Weights of a small GPT-style language model, trained from scratch on English Wikipedia: 2 heads of 64, no biases in attention or MLP.
Each number is 128 + 32 x the weight over its row's rms, rounded and kept within 0 to 255. Layers, rows and columns count from 0. Numbers have three digits each. The size before them is the row's rms in percent of the matrix's.

# layer 6 MLP down (transposed), 512x128, rms 0.243, rows 395-444, columns 64-127
095:108089137100076153124122135071118102119106145089104141102156099130116138135056143099113123107176048109180158153117096107077143090112089126107161144109107097161175121130138128152150141157183131
093:136094193109100122084090100096171163083159130085157154129094082173127142141105148084173153136087154112165156122082143133149140035139153126089121046155157127090147075120155122071089127178148123
101:072135173176173140119148092211142153119169100163180124151064162150203100144184106117067116113123088143187169101136163178115109121121084167137149174132164169126123145123148163137155188156114087
102:128089153144081080142104104092134088111115056120130197158169096143125123113058140105140125152110148105146142136093218176114105113081187166069114133134215121164111077109119104104159138131082115
111:150121119077123172147170071091145177151145124160118154119181172106156082111166104196156106057120118162159129137152173105095146190108176149162123175145175090131079111143111093085082110087156123
107:139121144174139139089079117109098084122178098174132130151120161144174197081202123139142134156168109141164138097129132183167145090137119130157102133118052123134190140109122155182153094152178086
095:139088094136202174120145139133117133176060140158169141202145073127185138075068166139096135100121133094152146147098146154121032151103149151115137155097141098111130067088138138109138061136202126
103:131135148085064126092138187131127142152134096113175148063148170130109092114109127114178108122102101095087150035151169138154157114086205141166181141116115097207130130144141135095127176110138089
102:178157142095177119146083153161112109166189095145090143145089155143162158180100129135125118146149110078085139101125128113209103114132185135097144140117122099153150074132098093139119138149123146
098:083131116146114102166093119146120110111142122131141129093116114111170144126120127173084104153090203076146130103161206129114048081178120159050082129096109168169140149083166114096125103107109120
086:160144112115156174135103057106129144173162142138099129170137187163153143118127092148101135097116184113099154143181125084119091167128121151073234079202114056133122128068112120133170121139101145
103:178088064142143144099142121122031165143163111129163099168191179047101066161194108138082089132140121129143134153178133135091134114117063110168116100147084134143123117122119124122146187107122101
108:081094115064157207128118151139103110146138097132128180131166107080114084124126132167181097152127096101140172141108111100156118126045133085151104130178134169120145166162152142127125191111187106
093:178182073096045066106137163158111176163135151065099095125126085118105150147079097106085169071146136120057120182104121090085155136117118120113071105096111116133116105118159111093190138145157125
110:179136141114134136096146136093152151140113088091157147144117115142153062108141149156118136092089201098163143115122144105133077150139112130151208072132148116120130092123080091072081104172140102
095:095171184120136086154151154106181146105133129127122129164140137132084100121145104165155095067177133148136164119112168106057093083182134127077149074059139101102134118119072150096131149128194168
104:086087137168147066145137112158133114133090120187091127120121145107116167131038159151153091103154103159119174083118134143056124108071095136186115095156148137133065148143117127145124142202159131
093:108203157119147144122151111118173094093148109100176234137116131172142086159072158169065124091133164125093079124156177153129155165097076127161124153149135106093127109098115117108112123131146205
093:114183127092131086071223065071115141155073077107112142125121115128223198109118129138090092133121149112126095078108110136092128120091126119113134156129142052112187112077145122120116163086132107
098:160129097121070186175149105109144134101186147070138144080191139118127149137137132117141125136126079077126078175117115114175168144109093141159125135101061090114104148186073157142137135092147132
103:047145130150154120112149107170138137127092107105108161164185136128116039162128054172149112169115100096158096124121102192084112123107141138073145098131145154120089141112164067149123125133153110
109:076093134089159094165116132131112093152097097086134179177172160109164135073095131143136150157119122171125094109167097096126148118097156137106132146163077091110103224134085085069134133178176122
096:115093150088177162118164112156094140124127120102138116147153140100165077116126089108104166167109181125137133138153116174103138153104058163196097176075131140141124117145137130141119171115083123
097:129076133125068100179165091061113165139153146157148113157173130128083136144118145145139065162113098102098142082126128119147090144120118164094160055138118154103133200078088177177151126125157113
109:083126093117105111148143130095110153085143133121075124096149086155130110128160094145107156162159153154131093146157123131159099143129100159041170121118154107095151090153118164193188099107135135
082:158138079141123155143146088155147132109082155075124038106158137135112123133091174152092060118154139132123142079168126115153076140153078106060099078134159116111071064097089132123184177176126128
096:067176169094129125157082087162129119140128181127163090171189129132142106117131152139086176116095223139185109138123139152123067151144180142081095096103108155119127155141122093163130143167137118
102:145118181143101127112142138072155114126178126085109162077071162119245146130130109154113089164142173098118125080094185124188136230114161109154142140100124150170098108093132145095133115147146152
094:168123135119140113168177083095131124080064127180131167171129122186186123180146097145161153158103137137152086167153108178143165114040144117127118130090165101111085141127143103073114077119160131
091:114053113138132098143107141101140160105145097143177131143139132105121191172153102103119141109141121117168124104082089127161119164107095158063126171153208090152108075126183105115104138134140166
109:105173166103120089121150116119172173104036180170138144137073156111155160082113132119156090105105100156181164123088149099169122158163122167156079149118054108147119111152176187156110120118122165
082:122090122119120181167143091129117174096151128102069214136130106131147138153121108088101119118140105068138091090138120098119118172134088098096133134098149167135111120090165088145149145093115131
097:062141102087134204096119145104130134146081143195102110115117087161125116151166131124134112125108168171083168067080121108107159159158125130094143131209053129139081174098076071129155175204183145
105:104084150135110135114096135108125058168156155118054109069148076089121152152144072141149127142140138118138137143122144139079130114108067128139106152034108152164188106133045184109105134139070124
095:172164184145148128168089164132116160125094098103172106147081098127184165104096157133159127129158154086162113134135143173127097142138079117045141111134138124198120146067093118119083097105133111
108:123130185118146131100124113113121123140087137143208127154067131114190138086094131120120136119150096149120112115202157159049087129139126130229130087149113195106131132151152159119114139156145130
095:168136153183054099161176100087147143158192082106172154179120065127151157136179065104083146076144199176132149094136183090143125113148134107087178134142125144098101137144154102178167152130140159
109:099101070130148147122144114206163139148102109113155102135142071149134051109154148145093073116101159113118109140091142101117141111143101175069116139097100158112173070130143175112134062137093122
098:205132113099149095124128090137148090174178093061170081119151162125135145110107091164114115046105157125129134134084142141130117120162136153067116147145118074114126093116073084100145085198148159
110:166113124133135166113147145112147096118153082129149185154210160067174122168092081136166120112119144156139093080167122113118134102070123125106103104139140171138083119110152098119101087099152136
094:104042151169126076078146148150127162140076156101138165148157131112128162111173143145146086094132090126141168111130125076094083087061154208080129138097117103090120132135148117087135140121144070
101:096127149094181143164113063161154118153119122084121126136155156146158095116107130148090112121178116171119118170088089084180169123152148096075054142140180102119118144085180114111219173115108122
103:147142122064078124155190105137131136104113160125105186149122140121140169120083115140125232163135144109102152143061120173163135115094152118162147123172077129126113143108168174141056146097117126
111:139132022131164091120116153179096137174149125196132118134079174130166110082158147089112118140143167080048130121184092071095206114148145128084082128119146122062171179136124111110106121140156179
100:179216150119171110123112117090089143159171061094120092141146149106143110082147100135092150152103154115078076100184119121059121089120090135141125097133109108142167127150155093146101159089169152
091:065128119087129133152158070109101122206126102125188114155130152127167128110112134128113120106136090124070133123094060161133125165137161123070162131089099169162062150134140177092219135111042111
096:156059113148162111121137045154118193156189172153186134165112166141138158084057074163103165110184112123178173156163109093151132183124111145111103136146069135151126082110147147112142099208075099
094:152129129091135159128132152102138147161088169121145092062154126113070093136144109120166124086148131045139082132085133124098080131175087094118125133162133121116137172136166141206154217146159115
096:079076097096134175075125089110178132145191129132149074122122126183145134095135112097160073149138103161124202132099079104032142067136136110106126180137091152114081132167143107157085148121096187
105:051114119115115115180130124189131080103089173126126148094187138100162105166157102120111178152087122153079120124140121125162143165168132094128114103149091104096142116119138137064165134139143117
# layer 6 MLP up, 512x128, rms 0.258, rows 396-445, columns 64-127
092:067151105177126152136154150101124091119074137173106121130136128084150151126108102068056098112166076149065089092138089124150138115117139121113154178194109113124113181109079099182169131108163111
099:124120131099121184142115090109116149132097053096167209079098134121167128093132077145138113118113115112113163091095149162131168145153146151104179108140139119135043193134127139111145119108125181
105:121143148110144115122086110168108182106127064135168114148122118114171175150096119141169098111104133147099133081130109146139160147179061127135150079150096177127135120174150192156143151151107139
106:135098151123174084146151136127135092170139088173129102106153099095087118061150114202156166144100092167148081111118169157158163156125142145094096114117145137165183163102131116179152106117081082
101:088161159112158153145152129051102111142119138183070125155094139151112182077152130126142152168144121163104145202126163133108156123101126094135124126098194127091123090185127101160138063161118109
102:136141161167079121130116105141099150076162168140107049118133137112115166139105111168127127182159115111124159079151128102096111100127101139154165126157177168146078128147096151165123137103151124
100:074160088156139128144140132139142174122162155162093141152154081152093101115150125096140126094138166114132127164159154148176062123179109115067177129165180187084117147153153126145098049089099132
098:125085144139127118085135101135184100096147153147088122127131162164086134157132120100102156065193166173116116128133105096163095058184125138199157145163133122099133121150145079129093090148127120
096:158116176080135119080150154203077106132143180180076159110163087078130162108120076112132161162150078128156114126171160108075123120065101124162081110102161126153159140118162098128133091177084052
086:149116164115148120153126137122091065127111138129121167091149060120095094095124149104129110131156112150096113073067184141082149138170167139214146108128134192174144130155147134136137104116116121
103:076120162083102136104127122138155117182106072151106201140114113159153104174175098091095123139098137098113196129164142124173166191169121110149147117154162118054087164144143142088095145088161111
095:129074117119105125110091132115131103120158110112115207096163147075179122164177158150133145177148095106086078109119148069113144132076158144171183139159143154168111138162144137182117156137148129
099:110151142091117144146118171160133135114105137154186084105126132099138147152179056126099116123133141167099063069103127132161113038061088136138115199134130117134165165141042115081114122105143135
097:087182160136100126104137173094133176148121167140103138120150115089095120154170175093116108097136124156071118112142071110110152111141131094079134135162132196079067123168156026105122161089155150
088:177115149149140117129136117112088120163137170121059140077167083110100071124104132169158160146127130147164151081204147086140143117157156188132088107115130125134159078077134205118118170129120077
107:150173094093154153118136144117089166062173099115143102153130145150168178193119124174111131137107110091126125133163121127192132194135137122156096163115137097106092087101176111149068173080117160
080:118066131091071186135137160190097159088109071161101101131129139107143133093107123156168118159115162194104125137161127161146141166145094111136149153094114164160174158209112085163129096087151117
102:139137145171126158174065189156167116144148167086158114140095197177087160103153091102143124086133067144139142152148147139130127105184123103083131123096106166133060119131128135102117100179128136
104:110127173101167099084154144150115161073071134163096150090089095079156122144128163118176202192103134141079173141111132075120147134157194131086100106178152112129140104164187130102094112143114131
090:116148144142193092055111111070170124153122111089115141126133132157080088110079110125166140152117107143136157116071089097127123124102149146167171167168146103121154150106134110156184056089143051
100:138105166092087155119179135169164103050145103130110115132110147105151187157160142094132175105185108137142100112117167174104072099210164112103124184146151061174145133129109132106115078119109136
092:177119122100138176139112143139079162170144182125054076097148182071183091152087093097099132128127172118110091134173133138143120155098130148164151112174115132099110063177136158146180149096102138
093:136139052096185172195145108107161094160089081167100145068115128160115111075186151115121089095125111064143162136170173114161126134120206085109139115121127103063128111126091174131160141137092070
104:140111093165125172137149128085213172132114144141177141161076129169115134107132145127121064137181060136111118143129106143115122130166156160092080124112128052167175050114128130182137174086167108
092:088141172141103131143135127180168142132161107160115128071075175088109122096169129173145142077169131156111155144112104142108086123156111174128111139114124133121205047059167135164139055120142112
099:128101093133125102194117100133129190145150165121188144143099101145092108111172065154085144155148098181060131166147116163139090094094154146073140092091137097156138104080172159135060120083137144
107:113157123115091107146149170093115152139161063104093147131098223097134120132136115111156153106091087090095082158153107146137107142097194133117138136143090090120072187130082134113163176089092109
092:146157138110102086118120133101094098186127171140103144096067145142174123098194108074104107160123076099087119128155117129195163151120100074189132140044114130180132116070111128146147121102147086
099:126083085130129174094109177129084156133111102079154129074134134129110097126075128130117142078105130101134193119078135150080123110174116141141102070178113171115154100073133099109097110118079157
101:077135108074090129114058168177137114127177139123137095156094143142070127159158124150147134106091153116129140079189109183128141150177189131126106116164123104146165139080169144100098160096138137
085:092120063139164139111075128178138129168101111196133081097074155082085126139129123168107155120101142150137144110097125132137128149157136161184110134175133119116165099139121107218091070147130129
094:163089129107136164111150142114099098125175109162054121106109051156132118165160118129094164108114124188140113096123128149124109121133222110163166163122167149160137162134164107103109169076135194
097:090134111236084131105069084143136154123146108123124082125127104070109131109161104087107115156130157129087152112191108152156169147169062179176110123074140138150125182110059100126167069120115099
095:081146130165106156090149084119123222142069119085135149175088110128076172123152093151149125128105105097065170113154151146090123120135141084145098100115111157138156072110098142169060152135130110
093:076110104100129166076153175128084126157073111133157144113136139137154119155080110134116110140150102140117098118175094177102130175094140136127195144178107149186110132142138144165100129154083146
098:105095138154110165123107153130152186165142136164072157115146161088147162115101123142090148082096131154151158128126158124135097115141142158067170141137117194130161152090150075132122142128090125
110:081062121141112143137098119164202123150136056133172121093139116133092086101157171148092162136092140137144107130147087178177128098113143192121161137114162073118097137153062112093155085108126147
097:093167093211150101136094138133117088136093105128104140099097075133150085122158169163120085124119161085124103080145128144110169140124185136170136103179181155090151105149120111145089140130099109
108:184125133116123087137122155136083149146160128100138063141126139133069119131105123202107161119164072175135150172077121134121162105060184121101121084123126107161122177100121127119147133113109125
102:077040115160132157113164158132174158101139095129132191136168123126055124102096146126134108110101145119161142084122189165089138095069152140154117099090120133162146094169111133134093132099091075
108:072147111164089143144165141118109114123096140068162131180084082089066164115154145129140144159113127108107132099163150162151116155169204144108225119112157097102145119187155082122148128110138118
103:144162123141097146133064098118099200136143146149102086125167154124122131165211111169112089129121087125089167135163128125145134111189155106101099176114180097112069132186068133128118098164180144
098:106094116150139126139130114091098087167121133103117157166098142110172127154120148104113062070104150165025103080110150104091110109202116104112056114137116119144112187147177123084142149150135091
099:098191135114169126139118081131142105090147112176161103156138098132082107153157146105179077069174132104167140114157114142126157055157139127082131184154129095112109089116108086191144151164118118
097:183155152133081074145127132171169118075127138102124117102121175140127161079136062093140136120152142080158163105162117134112154115065118133135127130152120111070149136096095058200109159118188140
105:132099102159136192118120115125143131113187133122109168090136122095116151088169135152159173107146122089157152138105197091186145138119169119183121145125142138144146175124096189179101152062162137
095:138124083099152153146119160119114130166073171097144122166157121112136136114137103072194083156091132129153138146154137132105149131208126109118134138151106176118159095112135112108108181173113151
094:114086064122140088108056117141174110104088113104107121116108105108161091177138066095160113124121109132129167161116115126180152106128119089185138069105164136045116153127113141114127075184117125
091:170115114107151043102095142086097163110061099129111140104129120095140108131100149135168084161146053209112099126132132167168151093124146170127061093118103141126146104140127115156134160093110081
101:070091107130103127145122158156108129120149135114127179143133135125176108052104147114108175123041118144098113106168121125096215140187078102180131143142145133107197119100100110115143117102195135